python train.py --n_layer=12 --d_model=160 --n_head=2 --n_kv_head=2 --head_dim=64 --d_mlp=640 --vocab_size=2048 --activation="squared_relu" --norm="rmsnorm" --norm_place="peri" --norm_eps=1e-07 --positions="rope" --rope_base=222000.0 --rope_fraction=0.5 --qk_norm=true --attn_scale=0.176 --bias="none" --tie_embeddings=true --parallel_block=false --extras=["some layers without positions", "capped logits"] --init="uniform" --init_std_qkv=0.0431 --init_std_o=0.0431 --init_std_up=0.0431 --init_std_down=0.0431 --optimizer="ademamix" --lr=0.000967 --lr_mult_qkv=0.4 --beta1=0.9 --lr_head=0.0197 --warmup_steps=358 --schedule="wsd" --decay_fraction=1.0 --decay_shape="linear" --final_lr_fraction=0.0 --batch_tokens=32768 --seq_len=512 --doc_mask=true --train_tokens=250400000 --steps=7642 --dataset="wikipedia_en"
Each number is 50 + 12 x the weight over its row's rms, rounded and kept within 0 to 99. Layers, rows and columns count from 0. The size before them is the row's rms in percent of the matrix's.

# layer 4 MLP up, 640x160, rms 0.0848, rows 85-172, columns 0-79
093:58 51 56 58 52 49 46 42 55 47 48 55 61 38 47 58 35 37 47 48 48 77 55 53 62 42 67 38 50 52 53 19 47 38 37 86 47 56 23 52 48 54 34 55 70 29 49 47 34 42 51 76 50 69 58 26 45 34 54 43 39 33 53 52 47 41 31 41 46 53 42 65 68 49 63 27 64 32 54 39
103:36 54 34 61 45 39 43 37 51 65 44 49 56 61 52 47 47 30 49 54 68 38 50 49 61 44 48 38 33 28 51 42 58 71 45 55 61 32 46 35 63 46 49 51 66 38 64 50 73 59 37 42 34 56 63 68 61 58 33 65 49 47 31 64 46 72 31 58 66 51 43 68 47 58 54 69 32 45 45 43
093:57 61 57 36 40 30 68 56 38 60 41 61 39 43 61 52 36 30 56 26 42 49 57 41 68 41 51 55 55 63 44 52 48 18 37 55 39 41 69 40 74 42 45 55 54 20 62 25 61 71 60 34 28 58 28 63 35 75 70 68 35 36 49 33 54 45 47 48 47 80 48 43 59 42 28 54 46 53 58 46
108:32 48 47 46 60 31 58 45 46 56 54 63 56 35 49 48 55 39 45 50 62 57 56 44 46 68 24 44 49 45 64 45 65 67 34 41 32 25 39 42 76 38 45 45 72 53 75 37 40 34 50 57 64 61 44 70 25 57 52 40 45 43 45 49 33 37 33 50 50 63 43 60 65 38 65 46 60 16 40 44
096:32 52 70 47 41 37 55 56 39 40 55 37 31 33 40 56 70 60 44 44 28 36 58 36 40 52 67 49 14 33 62 54 75 78 49 37 34 70 50 53 63 52 39 54 46 55 50 31 72 66 47 36 22 45 50 55 60 36 43 78 42 54 64 58 49 54 60 47 49 62 64 44 37 42 46 59 31 19 59 45
106:54 38 50 38 49 54 25 59 51 41 76 54 65 39 48 47 61 37 55 46 49 33 46 38 59 49 21 62 48 63 52 36 62 73 36 60 42 40 34 57 39 32 54 39 84 48 56 41 63 70 55 67 41 40 45 45 29 57 35 54 59 53 13 53 34 73 38 58 49 60 38 70 49 37 65 52 46 50 64 56
091:65 56 53 46 54 46 47 36 55 48 66 63 35 50 40 51 27 43 24 49 69 55 46 39 33 21 50 57 51 46 33 52 27 59 43 63 46 66 41 46 51 60 49 52 62 55 64 29 45 73 42 45 37 51 57 48 48 61 50 54 61 43 68 44 44 35 54 35 66 75 43 36 53 51 42 52 39 46 40 27
094:45 64 51 57 38 32 70 60 58 39 53 52 42 55 32 52 42 27 54 32 23 47 55 42 36 34 63 43 52 45 60 80 36 55 45 45 51 49 30 54 53 46 43 53 62 31 45 69 69 55 46 79 54 51 40 24 37 53 48 68 75 42 44 59 35 63 53 39 53 47 45 44 63 32 38 49 41 58 80 51
098:70 65 42 72 44 39 75 27 51 48 52 76 34 53 36 45 33 36 53 28 70 38 52 66 50 57 36 33 49 58 66 55 37 54 56 54 48 54 39 73 47 64 36 57 57 58 59 44 35 47 49 38 46 60 54 62 46 50 66 65 48 41 56 34 53 45 48 76 55 31 59 48 41 32 57 46 69 47 55 24
098:49 39 66 37 56 30 61 37 67 39 51 50 62 45 46 51 31 37 68 58 23 46 48 58 39 55 43 59 44 30 36 52 56 27 53 69 68 68 71 53 55 59 40 45 34 56 52 48 35 42 44 55 43 56 36 50 50 45 51 73 47 34 39 60 43 43 66 42 52 57 28 51 61 36 36 36 59 57 51 48
078:29 54 48 38 30 55 39 67 54 53 52 28 67 42 42 37 38 60 32 40 38 45 84 39 63 33 42 59 46 53 41 52 30 68 67 42 28 57 49 73 46 55 56 40 49 49 35 52 57 73 55 59 39 38 51 69 53 84 29 68 34 60 61 49 42 52 60 54 50 42 55 65 47 66 43 37 46 34 58 54
104:54 61 47 45 38 58 30 42 51 60 54 44 56 44 40 50 41 55 51 17 57 67 54 59 66 37 79 47 50 50 65 49 57 43 45 65 65 43 54 61 67 59 26 39 39 38 49 53 39 30 54 60 56 58 65 51 44 36 54 63 70 53 50 54 29 49 58 39 50 17 55 63 63 53 55 54 54 69 33 42
101:46 40 36 60 71 39 59 32 37 50 60 52 48 44 56 44 39 76 57 58 22 49 61 45 41 55 54 43 65 48 58 56 48 46 39 61 46 53 32 41 45 51 45 53 59 20 51 35 50 48 59 67 61 74 50 50 50 34 65 61 48 68 51 67 49 38 38 20 62 19 38 63 47 53 34 58 51 55 53 45
103:36 34 67 36 42 35 66 37 28 32 43 66 54 53 44 61 66 86 34 46 59 48 56 26 46 35 61 38 43 38 50 47 54 62 49 43 37 39 63 44 68 55 52 62 48 39 54 41 60 44 57 63 51 52 32 37 56 46 55 53 48 38 33 47 56 53 29 32 54 58 44 67 62 44 43 60 32 44 46 44
102:45 43 63 64 34 38 44 51 76 41 45 46 38 38 42 49 63 35 32 50 40 45 59 43 47 61 54 50 39 35 38 54 62 43 55 54 67 73 64 57 49 52 50 37 31 47 37 69 44 53 52 52 32 60 63 52 55 65 37 29 50 38 57 67 33 47 54 42 52 75 37 63 57 49 51 41 55 43 50 37
097:54 34 56 54 62 56 48 48 64 42 54 66 67 46 32 59 71 18 61 65 59 55 33 74 50 31 49 65 48 50 48 39 44 52 55 31 31 31 34 44 42 51 41 34 47 61 47 47 69 60 44 41 40 63 47 64 51 62 42 56 32 45 48 34 60 58 52 53 61 79 56 61 60 32 53 79 54 47 58 48
108:45 69 30 53 31 46 63 49 65 23 57 51 47 49 38 41 68 58 43 28 52 51 57 48 51 56 65 67 45 46 34 44 44 51 25 44 68 53 46 50 68 63 46 47 64 58 45 50 40 47 65 49 46 53 37 52 45 40 60 56 57 44 56 41 36 61 36 64 63 51 34 56 58 49 47 54 52 55 72 29
099:63 49 41 49 39 42 26 47 40 21 48 49 29 41 67 43 44 75 55 45 43 42 40 50 39 18 62 45 54 42 53 79 66 59 49 55 39 33 60 61 29 62 37 51 65 52 54 41 49 51 23 69 78 44 56 59 51 42 42 69 32 41 40 61 39 50 52 26 59 64 58 46 43 49 49 70 51 57 35 52
104:48 63 17 57 49 58 56 54 49 49 31 49 65 58 25 47 53 45 59 24 59 59 59 46 63 42 62 40 37 64 62 59 46 35 52 60 60 59 51 57 54 65 29 65 69 50 47 22 50 58 49 62 48 59 60 51 49 38 50 53 47 53 50 45 29 79 58 50 65 36 38 75 67 37 54 54 59 49 56 50
090:56 68 57 48 48 57 72 66 66 39 61 54 31 53 47 31 44 73 61 37 54 59 34 39 61 19 53 64 28 64 49 35 57 47 51 41 64 42 33 46 68 54 50 57 60 37 43 37 61 21 43 41 34 37 58 51 65 59 42 56 42 45 58 31 52 31 55 57 54 39 43 50 55 55 66 46 51 52 40 19
097:44 43 62 57 75 54 58 60 53 61 37 46 33 29 68 43 83 68 50 43 56 47 41 40 66 40 59 66 74 45 65 51 55 53 40 44 28 44 68 35 48 35 40 50 55 38 45 60 46 67 56 55 46 53 51 42 43 68 46 55 52 44 53 60 42 46 39 76 57 50 56 67 77 48 53 47 59 43 56 60
098:57 36 69 53 54 41 66 63 54 52 47 61 57 27 58 37 47 41 36 46 40 31 60 45 45 35 50 50 59 71 47 55 48 60 53 54 29 38 42 68 54 40 54 49 21 52 62 50 40 55 34 44 61 63 63 62 35 56 57 43 48 32 69 32 65 50 38 34 55 54 47 46 55 63 24 24 35 30 51 38
093:38 57 61 55 56 40 46 46 66 55 48 38 32 28 54 53 40 47 19 46 50 47 47 26 51 43 57 51 48 56 47 50 75 47 48 51 55 42 53 46 47 46 36 38 43 57 61 50 39 52 55 32 66 79 58 49 44 22 49 57 41 42 36 51 27 41 53 31 50 47 68 72 63 39 68 60 43 41 32 66
107:65 33 65 51 63 64 50 49 42 33 49 67 53 31 33 29 69 65 27 64 38 61 54 53 34 55 30 39 32 60 47 51 46 60 49 69 21 35 47 58 65 30 41 32 64 35 47 45 66 31 48 55 54 79 51 53 53 39 59 63 49 47 32 65 58 53 52 21 76 26 44 67 47 61 73 42 47 61 44 49
100:38 59 68 55 45 41 52 55 39 36 37 66 53 49 39 54 30 34 56 48 63 16 39 61 48 48 77 52 68 46 55 28 44 43 43 54 24 59 49 31 55 47 42 48 50 56 50 34 63 53 28 45 57 55 67 51 54 52 22 48 69 21 34 37 55 47 68 33 74 44 55 31 59 48 55 62 54 43 41 51
093:41 50 46 36 49 48 31 45 37 60 47 62 61 55 44 42 33 31 49 42 56 21 28 44 46 35 53 38 54 31 61 59 36 20 49 45 55 58 45 43 47 44 37 48 57 40 69 41 54 39 42 32 55 45 43 34 53 41 52 69 47 31 52 56 43 66 63 45 42 41 16 43 52 67 33 55 40 38 56 52
098:46 61 43 32 50 48 33 49 61 66 48 70 33 45 35 60 17 44 48 44 66 44 26 57 59 15 56 52 41 49 56 45 58 41 44 28 72 79 39 59 48 33 44 62 37 30 67 51 48 47 57 46 58 59 59 57 29 57 56 63 33 35 31 42 50 61 41 47 40 51 41 41 71 59 53 57 46 34 50 31
115:56 33 53 66 47 46 69 39 50 28 70 61 49 53 33 29 46 58 39 47 49 35 68 41 62 42 66 61 50 53 37 66 42 69 15 48 47 43 53 56 51 51 63 30 53 38 51 46 52 56 51 79 38 45 42 52 57 45 49 54 66 44 22 32 36 59 57 33 55 53 57 61 58 46 62 48 61 32 45 63
097:34 44 35 43 44 23 85 28 50 54 67 30 39 54 43 43 52 76 51 63 52 71 43 46 41 34 46 46 58 45 45 48 61 40 45 43 38 41 39 42 51 49 42 58 41 34 46 42 43 58 46 48 48 61 44 49 53 55 47 75 32 28 58 71 58 68 33 43 58 27 52 50 47 41 62 62 47 38 53 49
097:42 48 60 39 37 30 74 41 27 51 80 51 33 39 47 51 43 54 33 56 51 51 49 37 40 39 49 61 43 52 27 33 51 59 53 49 28 41 36 45 47 49 43 47 64 30 50 35 49 71 50 45 62 56 59 63 33 39 29 71 57 25 66 49 54 49 53 43 46 63 37 36 44 41 38 51 28 44 47 55
101:45 25 31 37 44 59 52 55 37 56 54 55 54 33 66 47 47 43 43 45 23 55 58 33 61 48 38 57 38 31 41 67 47 55 28 61 54 35 71 51 63 33 39 53 67 33 82 60 48 72 57 51 54 49 41 66 39 53 33 76 61 33 49 58 65 51 48 40 69 39 50 50 63 34 59 54 43 54 60 61
102:44 59 69 36 54 74 55 45 59 71 40 73 46 34 49 28 54 53 36 33 46 56 42 49 59 57 36 41 55 44 56 38 45 45 45 46 73 54 45 53 75 47 44 63 48 44 54 51 42 58 38 43 62 81 40 61 43 39 34 59 57 56 55 52 62 62 33 41 55 60 38 45 57 67 51 49 54 56 37 61
095:37 34 45 71 62 39 58 32 47 50 44 39 55 39 45 38 65 61 38 54 42 32 54 42 46 52 50 62 57 55 58 56 46 55 64 56 44 63 69 37 25 25 62 55 42 70 50 49 59 50 57 61 36 78 35 45 43 40 59 63 35 40 67 35 51 62 50 53 62 39 51 68 38 33 37 24 41 55 46 55
104:69 60 63 62 34 67 45 40 47 48 44 55 57 53 38 51 25 65 55 37 51 41 39 69 58 56 45 43 65 46 64 60 48 38 47 78 66 52 31 39 42 54 52 47 72 42 45 32 39 55 24 57 44 54 29 45 46 38 46 62 46 47 49 37 42 88 53 51 45 42 34 58 54 59 56 49 49 49 49 30
089:62 52 45 55 47 34 38 47 71 47 63 47 53 51 72 40 40 43 74 72 45 58 44 53 47 27 39 63 47 22 52 52 37 33 44 45 36 56 33 44 49 77 40 45 52 33 90 46 57 43 34 36 46 39 60 46 34 51 25 41 38 53 62 54 47 47 56 69 50 47 64 36 47 61 35 69 56 54 32 65
098:75 35 48 36 42 39 53 42 42 57 51 55 73 40 35 69 46 23 52 46 40 53 45 50 54 43 68 35 47 42 62 47 46 78 42 55 54 57 60 56 49 34 43 35 54 53 76 61 65 51 45 62 44 55 54 44 55 33 61 65 54 44 53 65 51 39 43 43 60 46 34 51 42 58 59 59 67 61 67 45
101:41 33 43 65 57 28 52 55 32 36 40 44 43 51 40 35 47 73 44 33 49 51 47 53 43 56 52 59 67 52 39 30 49 44 50 75 53 46 34 64 58 43 48 36 51 46 65 42 64 39 40 67 57 55 45 37 65 46 62 72 22 55 46 51 56 48 53 60 61 52 29 41 75 39 42 57 35 57 30 44
105:53 35 51 39 57 40 43 45 42 47 70 55 59 40 40 57 47 46 52 50 56 33 59 55 52 47 47 46 54 39 75 43 69 56 42 65 53 65 49 38 72 63 45 56 47 77 63 57 35 68 47 59 38 45 58 51 31 29 43 79 63 44 63 68 64 46 59 37 62 67 62 61 75 46 45 58 54 28 28 41
104:68 44 46 41 48 49 55 53 35 42 44 40 35 27 53 41 41 47 50 39 43 37 61 51 83 38 56 66 60 52 32 67 61 42 50 79 58 52 47 38 29 37 31 52 38 50 41 58 57 41 26 61 70 34 68 57 39 39 53 53 48 59 54 64 35 61 41 27 51 56 41 52 53 46 67 73 44 25 36 48
101:53 32 52 67 58 49 18 55 33 59 50 44 51 54 46 40 52 43 36 54 37 66 59 63 44 62 45 30 33 37 33 39 41 56 27 67 23 37 50 62 66 38 52 43 45 69 57 32 70 65 59 43 47 55 44 43 42 60 37 48 45 64 26 44 40 58 42 66 45 62 39 64 66 66 47 37 68 37 55 59
114:81 49 67 42 35 42 65 59 53 46 78 39 38 38 33 39 54 40 46 48 50 42 66 51 43 56 53 70 48 19 49 48 41 60 39 48 46 45 27 37 74 45 55 39 52 57 44 62 46 39 47 68 51 74 52 54 35 53 48 51 56 32 32 55 37 43 51 67 42 67 40 58 36 51 60 40 59 31 55 61
098:30 57 41 35 51 50 33 50 37 40 52 51 46 34 39 42 30 64 31 52 34 51 66 43 69 40 50 40 53 57 67 65 40 46 40 42 53 40 36 48 47 61 36 48 46 46 63 53 55 53 41 46 67 54 54 52 36 67 38 55 17 50 17 34 21 52 50 49 41 45 35 56 43 39 33 60 49 57 52 44
097:59 58 49 57 52 25 60 48 38 55 49 36 29 46 33 41 58 55 39 54 39 33 34 68 48 52 56 44 19 17 54 48 57 56 40 58 60 50 45 43 62 48 35 63 71 61 44 18 42 47 42 61 62 36 47 57 43 61 35 37 35 46 36 32 37 57 49 53 53 39 54 42 52 45 37 40 60 49 70 25
104:68 45 61 35 44 43 74 36 48 23 56 46 59 47 39 51 50 75 62 28 53 49 53 41 50 59 71 54 40 43 45 51 42 70 42 42 20 68 30 40 50 39 52 34 65 49 44 29 50 48 60 67 39 43 43 31 34 40 62 36 45 30 27 59 50 59 42 40 63 51 36 56 35 66 41 48 64 52 27 30
101:40 45 48 37 47 53 86 57 42 49 37 41 46 20 45 39 52 72 44 34 50 50 46 49 41 41 58 62 38 35 57 53 49 40 42 58 50 61 34 48 59 33 32 57 43 39 58 52 42 65 62 57 48 54 48 72 40 74 54 55 38 33 44 68 58 50 61 73 63 49 63 52 85 30 62 61 62 72 35 33
109:62 50 75 44 52 52 32 65 42 43 37 27 47 40 53 47 66 29 40 43 47 29 50 58 54 56 40 66 43 30 42 56 27 52 58 45 56 54 55 42 65 50 50 50 50 47 57 53 65 49 39 25 57 45 41 51 46 62 20 44 59 46 33 48 41 76 32 28 46 58 36 45 51 63 46 78 42 52 59 44
094:63 21 73 58 54 43 48 47 62 52 65 41 45 52 58 55 50 56 61 48 42 59 43 34 45 34 70 62 58 40 53 43 50 61 45 63 64 53 38 44 28 60 41 51 61 41 38 71 63 33 48 40 31 49 52 41 47 77 21 46 41 46 37 40 39 56 56 06 55 58 45 41 53 42 37 46 56 51 52 15
097:61 36 55 41 50 37 39 56 61 51 50 54 53 55 45 39 29 48 41 44 48 31 33 39 43 35 32 53 50 50 56 87 45 34 45 70 37 64 29 64 49 35 30 47 54 55 78 63 61 53 55 45 57 45 37 42 55 39 49 58 54 56 30 30 37 62 74 33 57 51 41 42 69 58 39 44 70 55 40 61
090:53 37 69 49 43 43 44 61 32 33 56 56 26 54 40 37 49 52 41 57 30 49 69 51 54 50 66 50 39 44 50 63 57 37 51 69 61 53 74 65 65 67 45 63 27 57 61 50 58 67 64 48 49 46 57 36 33 61 38 41 73 40 55 55 70 47 48 45 72 56 60 52 64 59 28 48 54 48 45 49
105:45 37 52 57 79 33 63 26 43 37 57 55 59 40 31 42 35 37 15 36 42 67 46 37 47 17 54 65 33 56 51 42 38 41 46 61 48 68 42 41 57 47 55 69 67 40 50 36 73 45 54 43 48 48 61 49 49 75 60 58 45 46 58 52 39 56 41 54 54 45 52 46 44 45 69 37 31 58 47 35
105:38 64 44 39 40 52 43 44 57 43 40 63 47 42 49 43 46 73 47 65 46 59 63 53 77 54 30 40 62 50 51 50 37 66 46 56 59 51 53 64 67 41 50 67 53 54 58 57 46 56 57 63 37 50 37 49 25 71 44 72 50 52 48 29 55 50 44 65 58 63 37 60 51 40 33 51 56 33 61 34
098:56 62 48 36 36 45 88 52 48 54 66 49 52 25 49 42 62 62 43 61 50 49 77 47 45 59 49 63 48 62 58 43 65 69 36 69 66 57 48 54 49 51 56 21 64 52 42 41 45 43 59 59 47 57 56 52 24 51 49 50 70 50 57 50 49 35 21 47 59 29 73 68 47 57 64 44 42 41 59 47
097:31 46 58 40 68 39 42 53 37 58 54 45 43 42 50 53 37 48 67 40 39 55 34 54 50 41 62 70 46 43 53 49 75 44 43 71 38 58 39 42 46 69 25 50 53 39 30 56 40 59 61 49 30 62 21 64 29 84 27 44 40 50 60 57 26 47 54 68 62 44 50 46 53 62 49 56 49 66 48 50
097:57 54 54 50 43 30 68 65 69 43 53 52 54 51 38 48 76 60 52 23 28 40 47 64 55 48 55 50 27 58 72 54 66 48 52 54 49 43 47 41 52 47 33 49 56 39 39 41 75 38 59 40 50 46 53 43 48 55 45 34 62 53 54 21 62 68 62 44 50 54 65 46 65 64 46 47 40 40 77 39
096:56 55 35 39 56 29 33 58 43 45 78 56 66 45 40 25 42 30 48 59 40 63 62 62 54 58 35 33 38 55 63 55 43 47 29 63 61 52 44 27 52 22 42 57 47 68 33 24 51 63 61 41 50 61 39 26 54 54 49 50 74 57 48 34 38 58 49 36 36 36 54 78 63 59 76 58 46 37 46 58
087:41 40 41 30 48 59 50 51 32 70 55 48 49 39 58 47 73 75 33 41 29 40 43 40 55 54 47 48 58 32 24 28 35 52 39 54 24 52 55 27 50 64 61 58 47 39 55 47 35 57 42 37 35 32 60 34 45 71 52 58 54 63 34 46 30 58 43 47 54 54 62 39 25 61 50 56 40 66 35 49
100:52 59 63 55 46 43 59 43 54 51 55 52 52 41 53 54 44 62 70 56 42 59 55 52 43 59 56 47 66 37 62 39 50 80 34 41 39 43 42 38 60 59 44 73 62 21 40 61 40 44 55 46 73 67 39 48 27 62 36 75 49 25 44 51 53 49 56 52 56 67 59 50 49 53 19 25 71 47 55 33
090:52 45 78 44 57 39 58 43 61 53 52 43 58 51 57 52 43 51 54 53 44 65 56 62 53 57 60 48 24 47 44 63 47 39 48 56 45 63 65 36 63 47 41 39 48 44 48 56 67 40 40 59 74 45 32 56 58 52 28 62 51 42 39 50 44 61 24 54 56 41 68 42 55 60 43 62 46 56 51 57
093:50 53 54 62 56 63 51 30 60 70 42 67 50 32 24 44 41 48 65 53 39 44 69 48 67 41 44 59 34 44 58 50 56 41 41 51 39 52 42 44 63 59 31 41 58 45 44 50 67 56 47 53 41 72 55 63 37 52 66 45 57 58 58 29 47 50 34 51 52 27 56 50 54 38 49 39 48 49 54 45
095:60 60 51 72 58 30 43 28 47 49 89 64 41 54 36 48 41 51 30 35 46 39 46 47 36 37 49 57 41 51 50 47 48 57 53 74 56 42 46 58 64 52 53 43 45 45 62 33 46 82 55 57 53 54 49 62 52 58 50 51 51 59 39 55 37 36 51 41 67 53 55 70 61 38 43 50 53 75 25 41
107:79 60 46 32 54 44 46 56 49 43 70 29 49 46 41 31 55 52 66 46 48 55 54 55 35 50 37 59 38 42 46 78 50 60 35 54 64 54 44 67 59 52 50 49 64 60 48 40 37 42 49 68 47 44 68 33 47 39 45 64 63 54 56 57 49 63 41 67 78 68 38 44 53 57 25 50 61 44 68 29
093:52 53 47 48 56 58 57 50 58 49 31 60 55 56 59 51 60 55 49 27 56 62 41 40 37 50 50 58 59 42 48 32 64 50 65 35 46 33 29 14 51 28 22 64 73 23 64 44 77 37 55 55 26 72 65 32 39 80 55 71 51 45 57 55 48 68 37 37 50 51 57 55 51 36 44 42 45 57 47 44
106:65 31 43 52 62 46 72 55 19 68 65 46 49 39 23 57 60 72 48 46 24 35 66 42 36 46 50 50 42 46 58 65 57 29 17 41 58 43 65 35 44 48 61 54 52 58 66 53 41 54 55 62 46 59 51 62 56 60 53 62 36 39 27 43 46 33 44 66 60 38 64 45 53 54 56 78 51 70 53 41
094:61 39 77 52 42 45 58 59 43 65 66 68 57 50 57 41 71 46 48 36 47 61 42 42 51 44 42 50 60 40 38 30 59 67 30 63 43 37 26 57 58 58 54 58 68 60 30 55 44 41 43 57 36 57 45 48 25 53 54 81 44 52 47 47 63 51 46 53 45 30 63 57 54 29 61 45 32 64 53 34
082:34 61 50 51 54 44 59 72 43 48 42 42 38 58 49 38 64 63 55 70 33 51 67 37 66 75 69 41 58 56 66 47 49 40 50 32 59 29 27 64 57 25 51 45 50 67 70 58 43 45 56 59 51 48 28 23 49 57 59 37 54 35 40 56 64 40 57 45 48 35 43 64 53 57 36 52 65 59 47 58
096:41 54 69 52 41 31 43 73 41 49 79 51 35 40 64 33 43 52 67 48 49 74 62 38 30 55 45 40 49 34 55 68 52 52 57 66 71 60 38 69 47 42 38 31 59 21 77 45 48 40 44 57 59 59 57 56 38 32 20 46 37 33 59 53 62 48 44 54 53 58 38 42 44 30 54 55 41 55 71 37
100:50 61 49 43 66 37 30 40 66 42 59 42 53 50 32 56 46 45 45 47 37 34 41 52 36 33 47 60 20 61 60 61 51 34 55 40 55 33 37 52 49 43 29 36 50 58 45 59 20 47 52 42 85 52 74 53 51 38 31 58 58 42 50 57 39 38 64 41 83 59 48 57 67 35 61 45 49 63 49 48
099:49 41 40 64 24 63 39 57 43 49 55 47 62 42 44 58 45 69 58 31 58 55 59 57 49 55 55 44 67 46 65 67 51 47 43 72 28 59 44 69 53 68 51 42 60 34 63 41 39 48 48 47 49 35 42 38 46 54 40 72 32 37 53 71 38 68 46 25 64 80 56 52 45 59 50 42 52 65 41 58
105:29 38 83 63 43 49 54 48 45 56 31 47 54 49 53 41 54 48 47 64 55 51 52 51 65 42 56 64 39 64 68 73 37 35 51 42 58 66 67 37 35 77 35 51 50 64 35 55 76 47 54 42 26 77 59 44 57 64 49 53 59 49 47 45 45 78 53 34 66 40 47 67 62 53 52 59 48 55 34 58
095:37 46 38 36 46 48 55 48 49 48 47 50 35 43 51 24 56 52 36 51 26 68 80 57 41 57 39 37 49 46 44 50 43 66 51 67 62 55 55 51 64 51 54 49 44 35 49 47 55 21 43 54 36 63 48 35 36 69 37 49 39 53 20 66 61 51 45 66 75 53 52 54 52 49 60 52 62 65 37 55
095:63 48 40 70 61 53 40 50 43 47 73 67 52 53 38 48 50 34 57 29 54 40 48 47 40 52 53 44 44 53 63 51 32 38 45 60 33 62 81 71 44 59 48 46 65 54 48 51 62 73 51 57 36 64 66 31 52 29 52 56 62 55 47 60 42 64 34 57 44 44 58 44 50 44 43 54 65 59 64 40
102:49 46 17 58 38 44 57 53 45 60 55 39 53 46 47 29 57 51 39 51 21 65 54 50 33 65 56 22 47 45 73 43 44 53 41 64 47 55 57 42 57 36 42 46 57 34 48 44 37 39 56 45 43 53 38 60 57 53 37 62 37 66 30 62 36 43 59 60 57 44 49 50 39 29 31 51 52 34 30 61
101:63 41 44 53 50 29 71 33 43 20 50 33 79 56 43 32 62 55 43 49 35 61 49 46 30 65 17 46 57 62 60 45 60 48 55 72 27 40 49 53 52 40 45 46 56 49 54 56 54 65 53 58 61 64 57 54 49 46 38 42 42 40 47 46 49 65 58 21 67 38 60 55 55 50 48 46 45 42 30 33
099:69 46 77 54 37 35 36 42 34 60 49 59 50 43 41 43 33 48 46 16 48 49 36 36 41 56 55 41 53 17 46 24 42 47 49 35 21 73 53 48 37 51 42 47 50 47 58 53 80 55 41 53 51 66 52 43 56 64 37 64 46 46 41 51 54 82 27 49 54 56 30 43 56 43 54 32 57 67 43 60
097:51 42 56 59 67 67 50 69 42 33 70 63 60 54 65 62 40 33 60 44 61 54 31 61 46 58 70 68 33 55 49 63 51 52 40 38 61 43 47 48 38 51 45 36 36 39 57 53 52 70 25 75 49 58 53 24 49 39 47 50 68 58 40 68 54 33 58 74 63 54 58 40 43 44 46 63 42 44 41 38
109:43 59 47 36 52 45 70 56 49 57 56 58 69 42 40 51 59 56 38 37 31 47 65 51 35 46 44 51 25 46 48 65 49 51 53 54 59 48 32 38 54 49 42 54 30 43 46 72 36 35 40 35 42 71 52 54 63 71 73 47 50 45 45 42 55 44 62 48 58 33 50 46 78 51 82 42 37 63 60 65
107:63 52 67 45 37 47 72 35 41 25 76 66 34 43 49 24 50 57 51 54 43 41 65 42 56 23 40 55 62 41 38 61 46 47 37 57 45 38 43 55 42 46 30 37 75 64 61 64 33 48 52 58 56 46 45 48 50 64 55 48 54 46 45 45 56 37 48 67 59 63 46 47 69 51 49 57 41 38 53 52
102:51 55 46 51 67 24 53 48 31 52 53 43 59 52 55 35 41 40 32 49 61 75 54 58 59 34 51 44 33 43 30 51 64 57 59 73 60 55 50 28 27 63 27 48 52 47 53 50 49 67 41 53 64 54 51 33 38 37 44 62 47 38 44 35 54 52 54 37 69 38 39 51 39 47 60 52 60 41 61 40
094:58 43 31 58 46 44 43 22 33 60 60 59 45 41 50 54 57 52 47 40 40 44 59 41 47 33 58 43 52 20 94 44 63 56 28 64 19 56 42 55 56 53 61 35 62 37 44 23 60 51 62 59 46 53 50 58 54 51 57 46 24 35 24 53 53 50 49 43 51 35 49 60 37 56 36 40 61 53 44 54
098:70 54 49 62 67 57 63 47 53 51 55 59 56 42 49 53 63 39 43 49 62 44 33 63 56 57 51 53 48 72 72 41 52 39 63 62 36 49 46 31 78 56 38 53 50 56 42 38 62 65 57 47 47 31 39 59 55 49 47 51 44 43 40 61 46 50 44 34 64 57 33 51 82 50 80 46 62 41 35 45
096:47 61 73 43 45 31 69 52 53 29 62 51 51 31 45 49 64 55 27 50 49 75 48 48 57 50 34 78 39 55 64 61 47 79 50 41 39 44 73 45 58 41 59 42 56 46 72 58 58 45 70 43 59 47 45 54 49 55 36 67 51 27 57 56 60 40 45 30 72 40 48 57 47 54 44 66 45 51 75 23
105:51 48 55 49 61 43 45 66 48 57 46 45 47 50 48 29 45 64 38 15 41 44 37 55 37 48 57 60 41 49 60 55 34 71 52 59 43 46 44 50 60 57 37 52 33 58 41 42 49 69 37 55 49 48 36 50 17 48 27 47 52 66 49 55 62 68 44 57 55 52 51 49 60 57 55 38 30 51 53 57
095:37 30 50 64 50 49 59 67 46 32 66 47 63 51 45 44 53 53 33 67 44 56 43 54 36 35 59 64 27 51 40 73 75 43 34 41 48 54 63 56 37 46 55 58 43 47 74 39 31 62 44 70 49 41 50 43 62 71 53 54 57 67 38 51 29 55 50 75 49 50 52 47 50 72 50 55 39 38 39 56
102:71 28 65 37 66 60 71 43 67 47 58 54 41 56 24 23 49 43 51 59 60 33 33 64 61 48 67 69 48 61 55 43 49 51 57 44 47 51 38 53 60 47 51 37 57 42 57 51 62 23 52 26 44 75 57 56 59 60 35 65 48 43 50 54 56 50 59 47 57 53 20 62 51 55 38 59 54 47 42 10
092:38 50 35 37 66 61 46 50 59 55 50 65 39 51 25 66 52 53 38 41 50 49 52 43 48 61 49 52 53 24 69 40 59 40 53 46 37 72 54 53 43 48 46 39 55 29 59 74 46 45 49 58 33 57 53 46 44 60 37 49 31 38 46 44 43 53 34 33 56 61 42 44 39 40 70 52 44 51 63 35
103:46 42 78 58 39 42 68 70 60 47 42 53 42 34 43 49 59 58 67 41 25 51 50 41 50 57 43 63 31 28 87 71 29 61 50 43 43 34 52 45 48 55 47 41 44 37 56 48 31 41 35 44 55 50 47 57 34 72 50 67 55 38 64 57 61 45 32 29 48 57 55 44 48 45 46 70 44 51 56 52
097:35 46 52 52 50 50 27 39 49 69 61 53 34 44 48 63 38 56 46 54 50 47 71 55 34 47 50 60 57 25 89 58 45 41 48 40 61 46 44 77 40 54 51 54 41 44 66 59 39 41 50 59 55 47 67 56 59 55 61 47 49 42 53 77 40 41 63 59 59 59 53 46 51 69 58 50 60 42 58 42
105:61 55 56 41 49 29 44 34 70 53 38 31 62 29 22 49 30 56 31 52 29 60 42 51 51 50 29 47 53 68 42 39 44 70 37 40 66 58 42 31 59 65 53 51 58 52 65 31 54 58 40 47 32 35 45 49 47 55 63 58 54 69 51 63 62 34 30 58 59 57 46 56 35 36 57 50 56 39 63 52